{
  "n_head": 2,
  "vocab_size": 8192,
  "activation": "squared_relu",
  "norm": "rmsnorm",
  "rope_fraction": 1.0,
  "attn_scale": 0.189,
  "extras": ["exclusive self-attention", "learned residual scales"],
  "init_std_qkv": 0.048,
  "init_std_o": 0.0,
  "optimizer": "muon_variant",
  "lr": 0.00834,
  "schedule": "wsd",
  "steps": 6229,
  "dataset": "wikipedia_en"
}
Each number is 500 + 50 x the weight over the matrix's rms, rounded and kept within 0 to 999. Layers, rows and columns count from 0. Numbers have three digits each.

# down: layer 22 MLP down (transposed), 640x160, rms 0.142, rows 465-639, columns 0-31
# up: layer 22 MLP up, 640x160, rms 0.184, rows 466-639, columns 0-31
down465:456594408497465524491451460512521546492556525467479518490583529420546471587482421632602405567460
up466:466463438517537544567438447441478443498514482606521470474367402439517476471450471380471614498518
down466:455470492529536495596477549469503612518449449488443472503536522473557530548507458517439565507481
up467:643536416478476502442485399421486521429461458492519589599477540572572497458540459503612488538534
down467:486486502408537566523535401556446481533465483518593581429638535487493487456439479548455465426537
up468:531536466466440580527465458494559499584530465426539499513508546581603542488535559566465470466534
down468:560504437393472573498442387428440431556454509403486507449455436519519550474511558420569450435467
up469:484477496535443622563475513518375488541492445501499476445519539502518438526527531537470511531512
down469:486473436510545426484480447567490447497511477494456532512501404468425451461553401477524401560475
up470:438545506539520472500452497487523560458482500471493610474508478457504533504518509511498536528498
down470:591461446496570560558555466551497499508474494485505441572442485610467499520430544488526499533390
up471:476538437546535483581558510521508539599598532559525455526527462552519539478526535422509460501468
down471:492462518438406404545438523501582520499455492496441560532510538470478486472501393479536488459476
up472:550523531477520473474534546442483500448494445541513497509498438484570477415579502501523498444403
down472:486472423584467446501486581531453539471535560469503467595423510490498445506539528489567529612494
up473:522454474491543451548469460509503461544454450524538459547540589476511544464468485496419548475436
down473:505602464508528443409574553456520445513437459433481513467601492520428517444431559487498478558549
up474:467440438440532524606565419564518534475481444454413406684492520534449440548518466556505551529493
down474:508525463549395456451483428515513593463494522468518515544564509446583566550463512410498453494478
up475:462505518499571491515534515428465496544512439593491473523520524577529524359416482503544603549571
down475:482547413492476444513464495461487516390436564468414478464567576450556497535532494494660337468412
up476:510512491403468548558548520459482517435481508484409479462504517545446467435505438519478546536425
down476:555512436531577426542626377449482489526537471485523454461456599467411570404582569577468511556432
up477:609495532502576447489553523544437448488462517476544402492481548546476507592485480572436536612510
down477:438492471513460581485513563537440511488563467526480445541525465457541486572470465457522474449483
up478:596472524513486632461531534451611537493546399555489494471591557473425502493467499524567481497522
down478:511504416428389560499530484394495569479582545553447430523482473516517499429483487498490576482422
up479:511517435454437509518455477571616418456546373510457460473518520565475530429538506502533487484420
down479:531509490563565521572471492498407435562462490513503490474522548440533537499564525515525547465422
up480:436485480499580579572525556412470493474417507542564528505513416483633495542525469461532505459516
down480:448554505477525542619443556517444467450460508523504538483531436625509489492514511511551509478506
up481:465537571430505396430562543466519614589496503488492510554520546620520506462540515507522466552374
down481:591395525571500507511514496468403490557521428463500572501488475487426483451514504428491546544504
up482:544447425530579428461540473396514512597490532472484453505489534504444519518531646590471540491541
down482:484500461438483457434451521472510490444500524536555480466480499557548436463456428492547509542547
up483:507481412524523490539484508464476541518520524441634568553469525511530528513449521452542453499484
down483:451517496456582498565468562481439399494500539515397444459540480488424539543466473540562453598501
up484:409516577532485460517446593467474420486563560570492535459486548485516568475414527442465558506503
down484:437500530597457512519528513520517515504476472534564520514417486536476453519484508492465455479436
up485:512495455519509524537536515581522418514463512545541527459434411562526487442539515471519460515474
down485:485437464512430502514440507422469447514479553491421563511473486526543431554418435524528513422465
up486:500396509514482577523466445551553465542489478402550427527546554449511429566511512503490545510536
down486:558550452485507542458533540499495482605539540441472525436482484473532443503481429518567493525573
up487:534458532432551576508572366439597537566541491553517506507520610520469393505347529481539415519553
down487:540435510601524474481501503404457518555486462490442561478464508513572420488550534582529496505556
up488:518514460448508481475554497526507485521502512459516524436550408449463634453521465539429550534524
down488:539450571452516506532518390553561529529483477450518475554453557537490491523512533530489469541549
up489:481473486522493457587520503488516467614526375558503438569619534579535547454605473499522370394488
down489:580512461445514518435453563522466468478495561475504517480519553468566615466463543522449490573602
up490:450495533495413513449501499542475474488443436510441526527549598537583568494515441540460510495525
down490:446495436419385529437433458524489525515490444583469481543538501552459442461514471490533464426463
up491:522524486378476482433559451516476484422576521499575476572447531540574482523545449493540443519467
down491:548498537447573488552501451568407533497497431371428479595438444555488572488583524498547552398529
up492:596406549455601567461563497540496526524450498592542432489429468469465464482499502481543436511540
down492:557454557530457470456601521518410562540531444533508612433563541487465597491493532594568471513526
up493:530461542451488456547585473444427518506504471502510450521432502549474489543428550477426425504572
down493:474520449439524536455430531396582455620512472504502519491505456425473549546422475475459548532604
up494:455459559488550623457574540509503532427507432460582404513513544469533512457466531398589479438472
down494:456502433477533595443542595502498495486546366517514585431543510510445494415518452478565454504492
up495:418467498381507513569533569573520461496511462503483598521580522564472516556482557435532441499618
down495:467567460546456485456501481451491556451464498417501501414530553531569510483439537537390590547473
up496:513507480419502514556575508477489521482475414532489568567558480552394485485614463518451506597572
down496:525534421470553494504539470522527515486463514484516420565494468500502502534501532415529462522567
up497:537421574434477527465545468445534552529468535441531483476527544498464557547470519437524510497478
down497:520441443491504547496530375360403472498509482513515417497506428485564521468543566425548464462460
up498:420467579506534558477536563504554470483502462473486408455519467553421496555411421532597624444418
down498:494483437507424666425469487389499487469427564531456430489458465574557503544459518484496538434490
up499:456499591506563453393452521529585468536471480612577534465490539564431537531550479453490434486443
down499:428497576552385513511417591543395434534554523502484461445458519488461659471539469531493427377433
up500:483490437526478480531421478563616469545517472550399509491497523489594557526486573505549482538561
down500:518437521474490611445550567530475532529482626486572521476612499470472499521529409496549456503522
up501:490575476466513479471631526544532537525541536535432472509434422443368492504494438455545449474488
down501:495578575486436481593453407525571430477502487487526480564450487479460491546454480475460474601416
up502:525617598524465518567588570524481420506485549539456498549451550534410555571499553445548424448512
down502:481438519499551469452466476532571482506495452516518457469538533513572500455491527561485546506501
up503:520549616542405490511579475573413509516519483615532481503423457505491478511469504511512464475507
down503:514503408606552474500534435499558458473570465453524502543488476488544453439508466371565436627488
up504:488534589492542512545418478451461475549398496443487506497529578510584576498531464434540491459493
down504:356526574519393541533625490469482495560584552405538551499518588598487429569461452467449495561527
up505:576482569580616472469463500536473528472464595557420495529499480371492509512537488523519497510530
down505:486531454415482540467523460448562525486461397449523532483452509599599515367533515505482396501579
up506:530427519439502443427510496449511390504487505499440530546484552530583459512536498505585522444497
down506:582533504523548521530508421589493498623486504422562527468510472451543565529497362529393480464464
up507:446471502508469493558511502451485453467578375486465505499439456456539582493566485494531622420538
down507:482356572509485466503572527516513428489529619496513499521516598447538528450410526523525491537453
up508:489506586523539549516556476564420515484400566488382470431564529516511505588458551456383534463529
down508:497491401477585454463446378456525377536508497512574487516456520497626528574571482494502570476507
up509:559562456516478509546478534489475561460491437452487464457468546422607434509549517525477590540496
down509:519487493537428577537566450504545545483593464492522511521507493416441545611546561463503480521485
up510:499526416571580569516460463500543528430474469533459501469494459423438554614500564544524479611494
down510:483463468498407507445510505540507524476449568472456479573453522458535574372541481461548609428456
up511:489593455436491529550518507538572440515513470511482398469530386524530478490405417473611550424524
down511:444443472496537542441503529445515440514530526532501487505545544514482385552537455495449552465462
up512:397436516416578489529494548583549522439552520469448490454471536600468506536490481473474544506481
down512:464498497460410486476419432462528518565528390509530526487446443538462558418506626475548406592528
up513:446566530468459504438508502457489446599451505504497600472569413476438553508547451614528537598431
down513:486534572499639479454522462565508489527341498456421529397444515492443587483416561517485518431512
up514:554470484496506517440451422533571497638489505453525420523439566482476506581447514482457560489403
down514:487539565498465579487509509487489529544434568498540560502495506541587451533469486599496508495498
up515:446598584542470532528595481493473461436447522473445542549549564509596387513375482541437462532422
down515:391490540468402543520425511476530436542506518534532446535538505397429496489426521491528500528474
up516:489423461571459541495538453479485437486496497452496546522548501502515451516553476543546512546502
down516:489546403496426488496529417425549564438472460533450447540461475583477596497538532411456537445486
up517:481476447451483495458622473562454514475505507537453543519455409527478480423425521530546506467469
down517:430662453473433575491578455424534537518486474427558544432454482416394487402445535393498465516545
up518:553464523521419481468465516518493412521500528447412490452554480592506518477553518433557463468587
down518:462435546421486484576556453560582481429516507556462434456460442474560501484512393533596454474413
up519:539563520534391563480543496543497582540466481527458583412350461511542435437498477425512501473446
down519:473538454558454457481635464481527464431512434467635400494447531502499550453457487370485455457489
up520:501466566514492499468635468461624506547497513624488507397489405430588549484576449374514548489453
down520:535473529533502384442470475498475478438463547535483541471509508557566523563523470532498554534505
up521:430488566508535576516517502473483430463475507389454472466456477621536531510527577494469515486447
down521:504472487549484493495493442533521543460548600484552542509448460548529502595453551537383537390440
up522:559508472514507516543563590543543428561485510446492532575610522541487544502586491564551534523497
down522:539519559561563511515541568517548512561561484522492479533449435477491451503491554466443531438484
up523:503477486521479452456451359448521518527480491483415518517529403492566459487471485462443526600518
down523:446532531488475531484504430480474520517549503490521424543448588542454507477513470614524391420508
up524:441433528551491543514555450494485522457522526446494562451531471558599462477469527582455467522451
down524:468443443467503562549531493578467479562408544513529335416571510458518510546576537561439471499573
up525:452518556481452468520497504471532576568551451499559393526512558532418430575541536485522397475561
down525:488474528426471564454499518478490489483514542455458551559533578482487383563558450507557438440494
up526:499491503476454521484438581477633511452484443555504529499454483402516589510493501456501492577526
down526:523573543504624454602422556554435484493485526509506392556505473547482449497472446465552394545540
up527:526428516467470553442485471513524452458480517545497470494466514523591482521447547482483531530455
down527:404520549461489460610482481474554518586495490481558569428533570558370556424534557433529439490465
up528:482548536535576555429440441488478495520537426468479512487434464496486472591567500471439402549466
down528:520494473463489439525453574506554440523500472495436486494434503499510553486461518474525546445527
up529:474545484503481540533479431501510479550499502463535424517506450548472429503602415498493447516492
down529:404506499504510448462409399468513562465490510530495495560452499541523542536460459576528465509483
up530:511467440453530521501530496584510480551523452504412526453596485544469614515503481508552456542471
down530:609535468482567516536498475466524433455562513541531553532610489432534597457497549610563567448547
up531:471515503511531523515456436602466466515493553480434549522459545588481487579457552478541589537451
down531:503456395550384411509471439460483532598603545502507402447395438438495521497523473573553572444470
up532:525509541545543401439577419533487556556445538567630427519435473465540464536593540481505449503452
down532:528471497481460452421407552495571559440519449522542520513438491508523484513464377416541555594561
up533:455465572409434546523481504497504534550501498418477474578401537529468592463551492487626479597522
down533:515616568435500528543434467637382514582531521579443441530488559534548552492428477462507403439557
up534:472620481507540481466413521595474547499439475566490582520532521545430507511479524498514492481512
down534:352533585519521493519451527543486555592529549499553469447527532461461475513419553460519496481430
up535:487484598472494564573644501583427481554439438543506479462545590502492484504572482516502415510440
down535:539529448544462538463471505443455526517467486490590472543475387482444472478431481519520483536503
up536:437515535474461496516472477560413544466579483555500470525500507551572498490469426505549496567497
down536:468471557589424440481507538442456439562533477462466509485533502570506441511513497525542444545429
up537:508466525494524496558480593541480529485408576564494560478537409601460485420476470517543538501448
down537:462539395475555531451599436522409455505542518608503449517523516522438519461528532547568491435469
up538:433532499459531464541496580568581509492520603539458456463525491562521537499581527483504564499506
down538:456554516427482449406435480514559496478456450449524469451480535443490523527463510508435493452564
up539:507600392538495478460554515525511471479542496474560544559535441605484561535433530497555526512428
down539:492454443588591485512651518521498561485459538443419539496366521517530563566406466424565472495565
up540:606374439568517450442460490533509592512466513553496527636469518402500505496496556469477530478373
down540:435547477501454444434491490458490552525519556461556538510455529457452566513540575431469423469519
up541:548416443500521393505585508524557391502423633478508458528528388494506477542556573566492489470415
down541:476508588586523499459415502432510524513499506468499506536513455542517544457475450535515417465491
up542:508513578530560466610508535426475541427478556479440532454435548485456535567422480505598434420503
down542:472511479434460476563511570567449433463447482455573523445469463532477559460544506501475589503508
up543:421607487553521545456497532498578465440598501482542426444556538441526546477480582460446530535521
down543:527490512541497460467539460431552456532530450533511549451412450562490493453522550504636502458522
up544:490509490527516580589518575503516450557526490524478547548510553518445509533448561516458550496517
down544:467469457375450452476593512401534457501473458483499506532441479509467490474449484575513442547556
up545:521583444500496525558510535492299544488456450410457533414566446506463541464478519486469429443469
down545:575481508416471494471490495514473566476514513402446494497523458501471460537488527428457485522502
up546:504531508428597407534526550464475491483445495588475535515640612475457501513527501519549428448421
down546:483492559462495470438462567578553553607498521453452546414485456503497495463520447538521538488516
up547:426493521509523530607513518461424548573544501447448469601491576536559601582476443459522481508550
down547:408503462505567483483508446478538485480480533451563503498427516456470493466424555521557512440514
up548:410499528515464530526481545481574447494539461462473439515488520526576508578557521500594429404451
down548:512559584511454497482437581540582407449407647430380479562535474479557452460551400547518518486442
up549:588479478394448511513540529461488413548469486504491512452471485521535564531484505402519451428519
down549:516525531508511466513419533475557488443492497476535436463514471579591511501458472520494429478519
up550:567549545433499509404496487483524548568456444517542553572437502542474476507487581504511565502474
down550:584599476463484453434517456547484509452500513605557497431514554491502517505490407468448481469535
up551:588469442504459470496508548428520518483519553472462556524477618553522508494534549451420504554541
down551:523447523476432508462459423439436505476508615503494481419533449498562570502501604519452431444538
up552:462460431530506483489561476533506469615478546441505487503432429418414528452491433510495480532530
down552:575548490509471449448508507558459384494531548519549442478499514473570513561468432514479374545495
up553:466427545538450458459404500594448499493548501568448487519452534549471471527492586445456540508403
down553:547476535533498484572507400458441459409495556465486489411599432483516508479488532531511426506390
up554:492500464483538496505527514427477407490512542413585442462488535468548526434496452551523454497512
down554:501580523510500478529457465500587541503468437454483545529458465486558470482534471464472575492536
up555:467562538542545502482581515459518525489439513424409428421508474527518436466494507566520447512423
down555:542445470453457578538519463501440490495527530556486538471471473510525517453529428423570488471544
up556:447612532524517533483541473504464426468528516515515452534493443603505407433449471388486557508467
down556:485420589594470372572565515452538512451539504477584599509513455423513534521478564501611487429502
up557:414485530496533440518437480501448490496523455452485481398445471499460532487501522457427462509485
down557:514540463591388514529556447474560477522517459476504481513510504455551534518488476386507510597517
up558:491505608560464567481477502506479578404503455525479503467539553368413460556531589498542639544525
down558:556487497435566487494493466496553412540413509519515535434494515470545501463462545503512386480497
up559:499530477471465491551514402579467481424501543427577615520512432482430460530512431537476462548501
down559:581465427457496490384558502538497522552520483469428510509426545542456561460534478558570442520544
up560:490535533482523478569479547633503553525570609553372549532532533580491577455509470480492555500572
down560:651461498492475472498502455568488536461485542469474520474539503531366467465493504518481463501404
up561:427540491496487451504563500488512478450520517507490479507555416517561416568500572468535542520505
down561:495554599440523492547464435587495525615416509427475540506427505548494488486450482450394503503458
up562:473532600469547527456591502499470527526541437536572566473439530524529458497480450488575512599508
down562:571551476475453458541490569554460578508585444564385467487490506485480515438443481504547533434534
up563:530463478527504484507485580489609556425455440576497569523465562484410508612358424516464495472502
down563:563493503411549591523591471522498479529530458513644542450581477492545443485513543492549512528505
up564:603453563567517595440513542477518524606501484492499460531493500554474546515492464514489491544516
down564:550543462536499532464526530454370515419462532515506546449558518570518442502565500494622475484481
up565:442530563506458426530538564543453554518479474609468500434602459483527437566516492533539506550509
down565:413483551376499505451563505554479504571569475558583514558478509395443539562535522499550490518518
up566:491526460438555546483569453585511479439455545481584438438426371499467458497472518475480564558494
down566:477490536478492565506411502496492546542536505526449483495509433523502496505536517494504512535363
up567:504493462432434520483596510452406527459503459494557538532648519528570534494505476416474468457552
down567:489523514524511499539408634485394510420515560554538510456612440518471481541597511519551464471564
up568:561548530474490495429529487521596569479447460533529523463509479506544467430532547459552488568466
down568:576437481537597488470500461457609543526445446564516427515439417511470499504414461487410430557481
up569:522495458461435511465550447603482511510461496513493416522464454561587521501504539585523559464480
down569:487535482490488444551425587511461502440522460624536538441550428501479526495556461544456497489455
up570:447522532569494505433546494469524563522584480497471525452483504489447502487483552517491554458488
down570:573538532508486484541522522513496521440495592419577411457484495502540544444495416426434485533494
up571:459509492535517485498569499462420476500502455489575583507520383465484466486494580584541522521454
down571:522517432494450494449516506501530534509530497533519447544475511461585458549512482495470459520523
up572:498534490475492424562479383518461361501488530503478432546512559498525446555472503576514536480520
down572:559437605499549502503493451511528507490546438449466459494478574453461511525494435513527531548548
up573:432523513519539518513450408428466528511421510429505501557595593585503548522511520421554492527497
down573:528523559494556539535602467569468574485545580466453527537502544493540462577472533477550485437389
up574:522506490455539525536501509451429515538561538492466463600566541458538490528475395589424502483572
down574:550468427478496467442505461489492454500474563487445484458484501560497489532466555511488583464480
up575:521405491414533499493507512448464464519548507480519473513513435607577466536530492458572348444484
down575:503466412477396519439517521464472552453395451455526516559465428485560468513500436507522551449524
up576:522386545477545619494396510548510460411522413512480452506482506499391500502519494490509455574487
down576:482504534490481514505536518520468594489460555544456470436605531391526484506465544429457494506456
up577:505490484492477551489445459546481503475531412521520500505582604530512475506536455554491584527548
down577:552423532545533484541528469531482472478448508455521525551487546468433480495459516485508601509431
up578:435451509563576566564510411468534571476432428524430491518476491450420470640495502576556481551451
down578:515500503462551530580514504567505412590493528554519450545486537494551491574501523518499540473502
up579:342454463533553523482518471469532473557382462549551524501521496423551460465399536511532520480553
down579:495482416429558510499508457463387531547501555476467493452411520573462399511478541536412450521421
up580:495438486545488404561523559422485577496484489468436481539524568535496405525454558381522557369437
down580:550476510588483502519526491514460465483497560524532455585594571466547490466509486479567482493514
up581:487621449486424538515491522536528448487492524560435468497478481503402525543498538547493482488423
down581:473532548495536466505586468478491484523393546463487540412445471503538505629454543534524552451550
up582:470572637397473500463437441339477458540499447506480475502559519559523389557420480504469529504482
down582:545495469534507488579581430441497556448582522585436476519411472518537515479564531528490561493453
up583:605513519461596550487564508431573513449500568477523510542387593529531573529485526570478487566534
down583:498449509509440444485580489564556538457589448460452542526566559515490526489548483548451436407480
up584:550525447532514574610449452471431520514563526457453535521527515527572437572432476568567562440476
down584:488477657520460473465532474547528470499505419488486472449447509400510545488569549499485453549461
up585:590503520500561532534492439447568477490480537527458461489504387436397452500505545481433444566497
down585:394473482506472428448432458379493541531481478506355461510492490551441487555452498446522554492528
up586:494534517505570483567476482496480462512475448501510380530509464446475464584453536560393512501460
down586:515507556475567492503489358539509521502440604522470493534466407431516556665482411422490498560444
up587:539578518468589495497445503541538464475417544449529495517497510453507520476463546519565468543484
down587:537449503475464506551468447515539472527470539458473531494489469431491563559460523435483493458361
up588:530442494497486547565437479535424587510526405546503471548522522469538505509499404484505466472545
down588:471571442474529507468471480509499462458499491444481570541489507523524448507500464529548619465527
up589:535453540503447465385566490599512417466509414508485570510460383533467427503488450484550443497504
down589:456448462505486512525460506534523536530458494547491445427483509373484430503504502606474520470555
up590:517571464486583554501421520589542648451384493445470545505477539522441463467518525502383592451494
down590:507552547510553575642602568565422436540453479479492487471411528423435505574471473549441540480536
up591:476537495457448526410498545395449516560452572420478498546540417445436525583503476525515370569526
down591:482446520443483470476457441501468597486506454494527543541434504474486494504504495440420526460495
up592:602519593510480487373502554517482508637409498467480496443504453469506469512580553537488491519576
down592:466467430570610448560517531493462513505518551474491543432514519576465442470501468496537407535520
up593:513507432440516524456510479492473563526442458497358500525504566515445517539528547468561471439489
down593:516562582576550495470538504478539433563494557577478469457545530446538423473579449496539537524526
up594:525488531418546544499403534463495462510453482550442503499493487548489456540466516536443551464453
down594:500533500543515529495487510487540489477514465524534525501478444498475476505517518508519466516509
up595:547530435444515501528500575532463435573604441486458382518429527437413512477566460499566563470513
down595:481528456531522488527496439528526512512481486488581529511519526601510531599433474438498397556537
up596:508523508458511495526454569562534433499541583502457511497468518479621521446475579544488490491455
down596:562570486566488544513532525552478465504502414573499469609501456464460559503479500473601562444433
up597:544417475414489475474616380466477487557422485490500452541489455440575501510473466413455523456517
down597:489575420425447506435564538436481567530492364504465559556551551490582479501485587482555490535484
up598:455449489503560495421577578521523443504446450511550553499516479543514479529537595466580503563472
down598:544508439454436542413594561560452469512550486529469463498441490420481492480562535520497573549527
up599:526574475466499540575478491562489443504500476587545475528492490517467577514531434478500495478436
down599:472499590487549442458444428432490522593483532556507585532391460401514505653493538461597506440595
up600:516520532495521486447532525515531444510564468454465603540453575514519493552498549526565554626569
down600:582453418679498351473371550505454487419560540527490404547544537533549488565554472470567562521454
up601:528455538357485477444426530622495441449458512526543491535514482488535487466472623573549478545557
down601:479554497423553519510508593534490497506546433515524457457505543547443476497469411539494428509449
up602:448515498491515506512502523480515527474530388516478575547492537588567591536489562475572485498470
down602:531509522473563563517472432410539385468498595471473499448572469472432439482466430470417567499501
up603:548554496525463518484484544494453503474485394442518474540471515504518527444515514503508465409495
down603:489475493504533457539495411414450443473492562448530514508529483438551506452463436456444571556480
up604:470502467493489551489499479524442388452462464597533418612502472498459515508480485427531464394566
down604:526426430481555547507571461507530513530628563511560423427446419434496518559460550556534437577531
up605:491519483385487455443569441407569478524489467504510521468494540551547452541510468505496526497426
down605:431497549431463509454444488592550484464510480495521496458538484461409493467554439472566506603356
up606:461536437433521524440547516493552521413583564517480522595509486472437456443500488464518484574574
down606:505516579460459493526513558449491504515462497513488479376486534480527539518502525556412502474480
up607:501492506574420428460655455441512424460462528433440527434509447581516563510471605494396404482417
down607:463444404519541446570510489576447529436562510495498483529519500478463468539482479504406471548438
up608:510440624529515558494523401512494533527515548507514577475434500510527388565556474470464511434493
down608:389526411405409519509539454557511419465476528393475381509574543395508583464580489379475461391505
up609:569531585485494463526465463457497462452468478475448580445512529491516514532570511511535563417501
down609:516553523487363429466483577578443472521457534483559433512449579469530477495494451470585480493541
up610:460502461427477514495517439526547480486486402413420396455427566507475436598578455529464439471485
down610:471486550518424574551506482483440557497505500491475529420594536491440475500487473493473555520488
up611:549572549392501502471453532445511499495533392505482504469488490590536537587533543551530548466450
down611:532491482560549560457470563510488471486460501493465524457533461516557577506470454583533518471527
up612:496538462506616457549515578483486508549465518595501467530477569526465476525520553482544542439539
down612:520506581357621462634539474482504507540556484432564532578463458492527526478482520488542490561458
up613:527421600474466581500460448590485559552478562502566475587483526520542500546522526426449471515538
down613:511426491434540595499417429563538519575519495557502487577526523488529488569587449574356587451579
up614:567409541530494457519375524430555516544499548509499561532436489556518542429489560481560465465567
down614:519454615516613473494482425497514528539457498477503493487558506448497512467412484463520442536654
up615:414460422444459449525507428494430501534431463531592525558512518546454538575514576424491505556574
down615:479562507439493463570431520485530504493578453523515532494528479472456488507529525420577516526511
up616:558496463499585591526461520602516549477443519557442512486474457487459516470416527440536507447450
down616:508536547436477490604520532427444556453536403537469486548585453458472487458543519457554502531492
up617:451463549529504576465517478488378510488547530532481489597545518445538486590481439473495456535526
down617:458524566502490507477534550464569528482516437439402570365512533539529514526493515562487449502471
up618:559396371493536570446575514490510461591478515495526533477488427487602496475472446514550385443456
down618:496490475409539465521479607424583463492529549491489590582538426510558494502613470596377462390572
up619:483546563420427433590431441539519465514480461498479552563522523427628486403474457485602474581467
down619:527525550453444444598505528447455527440531416418523534425585505438444516521458452499512467522516
up620:428392565464524563524458464460489562518489529385457455448516483397550468497559556474532440507547
down620:480505532455409531523540448518453442419460487455425535478531443487468537518450510471510425529478
up621:506473496489558527508512465464586449475517518517449539533498463571523511527479470529442510475504
down621:513514514578450471445480417496491392475641517520407525464459552457448542532499542542493462481488
up622:393512436559521642460563472515416506499474535512476566475536482563477482537482529536544502575451
down622:382516568543527457309471419485425505611422507610474515540499471365598538563473429620500453512483
up623:536560427508484521522630439442516506552522428618515389531528491473536405567468575586486549483477
down623:460542618448554445511491527481460521540564494528499465442537486489383484442431428502488547428529
up624:627590567494526528532494502540557475482603472469410473533508408447566414548544474521518522533487
down624:393386486446524504463506533468492545537565574510562461517501530508423570503430513532510497529465
up625:588580588530616467563464459392507482515435527514502577486432563533418603566489502406500455533460
down625:465587477565479431521605449545474463558513475551496468509520515358432518570507500471446510448487
up626:348511445507443539500514553466482513530493556533467415550442432516509560495556544462514563497531
down626:510549575491494516449452435513549481461466511491466499545447522561531516445487479536500475464507
up627:477494535496603457525562541507439438524481573498495415564552568452440562441493477492543448483399
down627:500436487500540511474540467448473525464497525547497591531478512529568460446486441535599433454512
up628:442454522473414434593545465462524447588525513490555491503460458441446614523526515464490410432507
down628:537498415441510512460487520499523471465496450435493458414362494581527540410565558405499488548432
up629:530477618513534504474448399532527481569503456450542556448672498481497516540472511540493506512480
down629:568535419472455513518465455524535493519457530481637449548519538437429561543468501546468497486539
up630:522500506509487464473439466455518550479429453524413473536507500578478423542457544457487538588471
down630:444540604540506422468533483500512535586585485539570550443461487465498573453515456519534568530513
up631:521528570456546433503575464571502460587523468561558641462481534508500438560439464454405573404496
down631:503498449561612546482594522488513454495509459420445409568453569526433427513494570509462569453400
up632:434470489473510393479531485543520517561506523510463521446396562564455530513493584475462520469574
down632:494440503514472465473449525491567500472460511496418433428444481459544549488510626579469460498506
up633:390455585485476454534528502526513459445406486547527516567562450406469462516554502437455489485452
down633:499589509460489564510508530541491533518487452503531504467461399529481561546501461504508483562448
up634:553472526554570531554460529592559581424461545496488452483491470556467578546493507511532491533534
down634:493591539471527406487614522511453461469381515470423484536450559456414488595462529524435547503437
up635:519501553488526499498490464479554434556458512396529475568476445429517501500431527537495534495498
down635:542497504561512437524569509537457461528451548489421486473541508457594458514597472510391573513460
up636:409491396523525578448562515564529484545494525421464505539483404537500430488492468458576527541559
down636:455593385487471508507531560481383547516463500501554523572550474550489462391450536458565533492469
up637:515499440511525450543455496427501466465420578450538528555476463448579482435523532335536514512484
down637:533480462538599492468517481574558527506564498480488466523507532528414540538606501492447475459517
up638:606474559510516493433525489547519534472505504417432536405545503499542542473428426579478412505570
down638:538540416456509528375502490414468466507451425509528464541451455459475490475485454533564502464497
up639:502444516422560453475464429479553423596512500507468579511378431568513607471522444521455398486476
down639:515563474508500558499550466484495475461469630531510434456392425576479601460475467604447531501454